{
  "n_kv_head": 1,
  "head_dim": 64,
  "vocab_size": 2048,
  "activation": "geglu",
  "norm_place": "peri",
  "rope_base": 10000.0,
  "attn_scale": 0.125,
  "lr_mult_up": 0.744,
  "beta1": 0.95,
  "beta2": 0.98,
  "lr_head": 0.009,
  "schedule": "cos",
  "doc_mask": true
}
Each number is 500 + 50 x the weight over the matrix's rms, rounded and kept within 0 to 999. Layers, rows and columns count from 0. Numbers have three digits each.

# up: layer 6 MLP up, 384x128, rms 0.0874, rows 369-383, columns 0-63
# down: layer 6 MLP down (transposed), 384x128, rms 0.105, rows 369-383, columns 0-63
# gate: layer 6 MLP gate, 384x128, rms 0.0864, rows 370-383, columns 0-63
up369:447488558472552451574596469525515567471510460557538573496580508525420467612561510488534385514508491526539521492441538495452580407488534558481520454514565444383407479447538492474449447459502582
down369:629442455589423540486461544543549469457499511457444548524587501542467512514503590455462505476503439517492458518498527492514408526572578525508642475488451535561521472583484592458557586543529446
gate370:417497512404510584538592467669500537497470420486546492538524492500527616452530559527458458560447530467509511437441541500504441468491494503493505499463510513596467611415464549425478529460440505
up370:536390488596539452504537477481534470431470418567496372474440493503571527551565449434547488420514477492456488564456483514554474448474507506461426511407562487494498539472499517517435569612421489
down370:417488520492497570571506509445528492440453475468511409414531445460497483478456548487536488489520450573558531532506419499510408472507511484504445520486564445589494518506452494487499404387574510
gate371:450434523535528505530578416534558446450511459402440480463509543476453493492380434537493505503433445540531553470508536458492441395538443550539465459501482476567467456505458431507484570561442475
up371:494525605568400454456500490505426607491651453558552469480520561452491516497524470469488469515511592543438593508525407550464508483495587444541557422468496447525537527482524524455446435474471497
down371:493542548533452470509522490508533437597459482414470596586528551528530567469386534543589428448447466511591514504550442471549477519476556561512559485491523401443429486501496480487484498461575442
gate372:416450483506547515509555512497521503553428459539505483526518551474494441575551504495453506655520447488564474508520541500513476463616501419433564503496484502454519460512401531507590562506417455
up372:559547502517469556530565446535523514489423542483584568474458452490502488521481519407540570481499534609453556589534510544413655469475483525568472439499510509506566547446495539427534414520537490
down372:552561432502457468426443478523460535490577626519497451472505481566452557497606541492511542409604564460447452487504421414561544500415479550547502473468597483534482545556516405512495450454549487
gate373:547502512494426496552530475465510561449536531421490527578563452412450440572535419462470435462456536476579410461486544539428460554539539464565605481579432537490581546486523481396447537545517452
up373:481540536554515466517518464435456504446477519440463524574492542485612513461521424525536560411500430496480451519522586527547494567526474457480428458492470490512535504540429565546470513418433492
down373:421495493505494514445439584480550497571495508524572494499512419498603460447509550477431464518514458449457566519516447462485503514443479516543447565500634585530490515520441470551578561509473483
gate374:483532602547558465517452495510531504440509443563632528490443505475500537453615543567542476531480451422564521500444473525604375500525494516511517476510478377442460486524533476539427499547547508
up374:543555512503575401447449455479412515515545495561498510491476621564455465572544514507469465582515410496559418525462507491391540540495442467474465464501457390500500470512565477473485466454509463
down374:462438454490582479568488456526521474536476542505493558518450414478468585507516438535566537535546448523475484600514412583490508433561535500425442456537583553524475533464528491564571486529464590
gate375:461399489554449508435484459555505438510537495527513471523449461453460543470568509481470396544458554545499545489486574476478446441549541453483445561541500459517546448534461477466463502457526496
up375:543512487458482476496491457497476511519601421546482442528513508432410555503439509558486578540497530639559465551488419502544501520438393499519481457479507441471508466467532602480522429524485507
down375:386507528490416463514473470553547504559483506577490515483519506535490628440539515428564449492475565474359524436523513486502487421548577488466490528491558507545446422443450474523533513453507505
gate376:406460534535500453528470605564490639555406507567532460528568482494602407566544519490428492554494559532480581502534488534538438524570484598511506505529504462513545455470503517519478491425478397
up376:505523546537443581513454544363493493483532514491486460437545415464497503538402549476563487532515505478484449458482522517394454516542569468500524445478508495412519465440598568403490530531412590
down376:561582556524528521377435379451441515484523493474492489517434449500561474490453548498529465430560479499552434449480455496510468445515516493399511482497613453492533514600488509494495613527498381
gate377:510535397527450523602499464442471482526412588521472417529429549462452514559450492549497494481428447537515605516477506575487507449527591529500506435433488459501543474440553505524505540561564510
up377:505548483570604432530504537519458593538514517552500496480472535451536536498492600489577543456585552500495507509559506533495390485549518535463544468506607435512485450494527426519443519482503536
down377:445575465486521559416490555506576542569532511430531449522535491454402446498455457478510512457471502418441519453567590467505529546440448485528524545481602409408540514463500530469524512498475465
gate378:466470387461563522493489481485529504489510512453514432574522588394552590571492500509524443568456564480539506494484584522488530481466404470553576461475379530517523438487520519568527520575568488
up378:498479490492467524450530524451390589572475456582462487502515505588482529493510489537454563455484490599457515422542533565508602552491491536516518516554500514518553517475527424416539466598466472
down378:520516535508507502512574477412435380483516590451507439503460518525512470592484599542405501401478453485541460541492480451490519572469485620520527581469388508495519482478519472486558420620478425
gate379:445582470311497542496485496476523441504508497559430557414483484530423529431428487565468534549516464551560483510466525422470499440477437494422545506479494444447560604442441475558527533537554389
up379:412505524515517532586343525503466418444593501507498497492548498506592509543605531468455506541503512508520447495441477475540533476545533453471409521558442481466508486470491492499472485438534418
down379:451537597460472493447448572574451591549461481466494517434424615513427537451424472490456360504491555476500518489542557527391557450498530510564517621573537539445440517443563492488517593446500500
gate380:555476462463446493547518551562466547436444472560559558452538416431465463409469504528511471506470464552519554533529415585571457498478442478591549519453477475554487459462500498508494483531491394
up380:425404530432380449411487480559514424534578503469472580493503546454459520554489447525573435571519447547554418484433512502543442560524447516560535520464515531484578612509482422458534581525490453
down380:519405442434454493462549504487517484529484419470567543497609420479426467531557490395466445495440541497422575499506457538538518502391563492523467503443434452545452475414450509528436507539613464
gate381:451461537513563476543529489423447467444487560515512411569519465483518483534462479464466417497472486583528513577535547533468504505496565598503438546547513519486493465570512453429508450568519463
up381:553603534501513482491542577469525452465584475564495468441532426506544513637500521446561589448520469487520502517572497457527511539484498560535498418436452493548527521483414506506491505455545507
down381:461486448442478452537481425550508542555437551524541515494422576504465468366508469625536501448532485501545512507428466457555520501565488530466513550601588454468551531433533526539455428547482504
gate382:591471590508473534548471515470561543555597538439521521445485421444552443472461540475504541482498500491509500439533462508551502559555506450619464428551430434429588594477536504556478520482508506
up382:534448529544465452502514515371475493494451448395569583484492495424501426509487556543539570490497503556565426494471516500608558512430494415437566473453515424470482348430492423415471495496492523
down382:437472521518522494468506434459465481582582403545549568462507482566499518609517504570501464542492488471564461479518505566484484495516479507545473586501424567540538490494434453458543588494577533
gate383:607464484405475551413399593487461414516521563519485508559445485488428530430515449447502474514488539400589501445457514466474464455512557412536488477504519532524543532560456435486521558512493515
up383:464527494524519494478493493509476496539432515515452505498539534473475595445482460464464507489533558545499516490440563515519462508439501573525407477466502493540522472506522448550576537561497473
down383:499448482483426491448448585506524502521546517490473555465387508471481547469531472462546516477501466440488515487479514449517504498504576458463464556524547482519557525592528553478495537517451561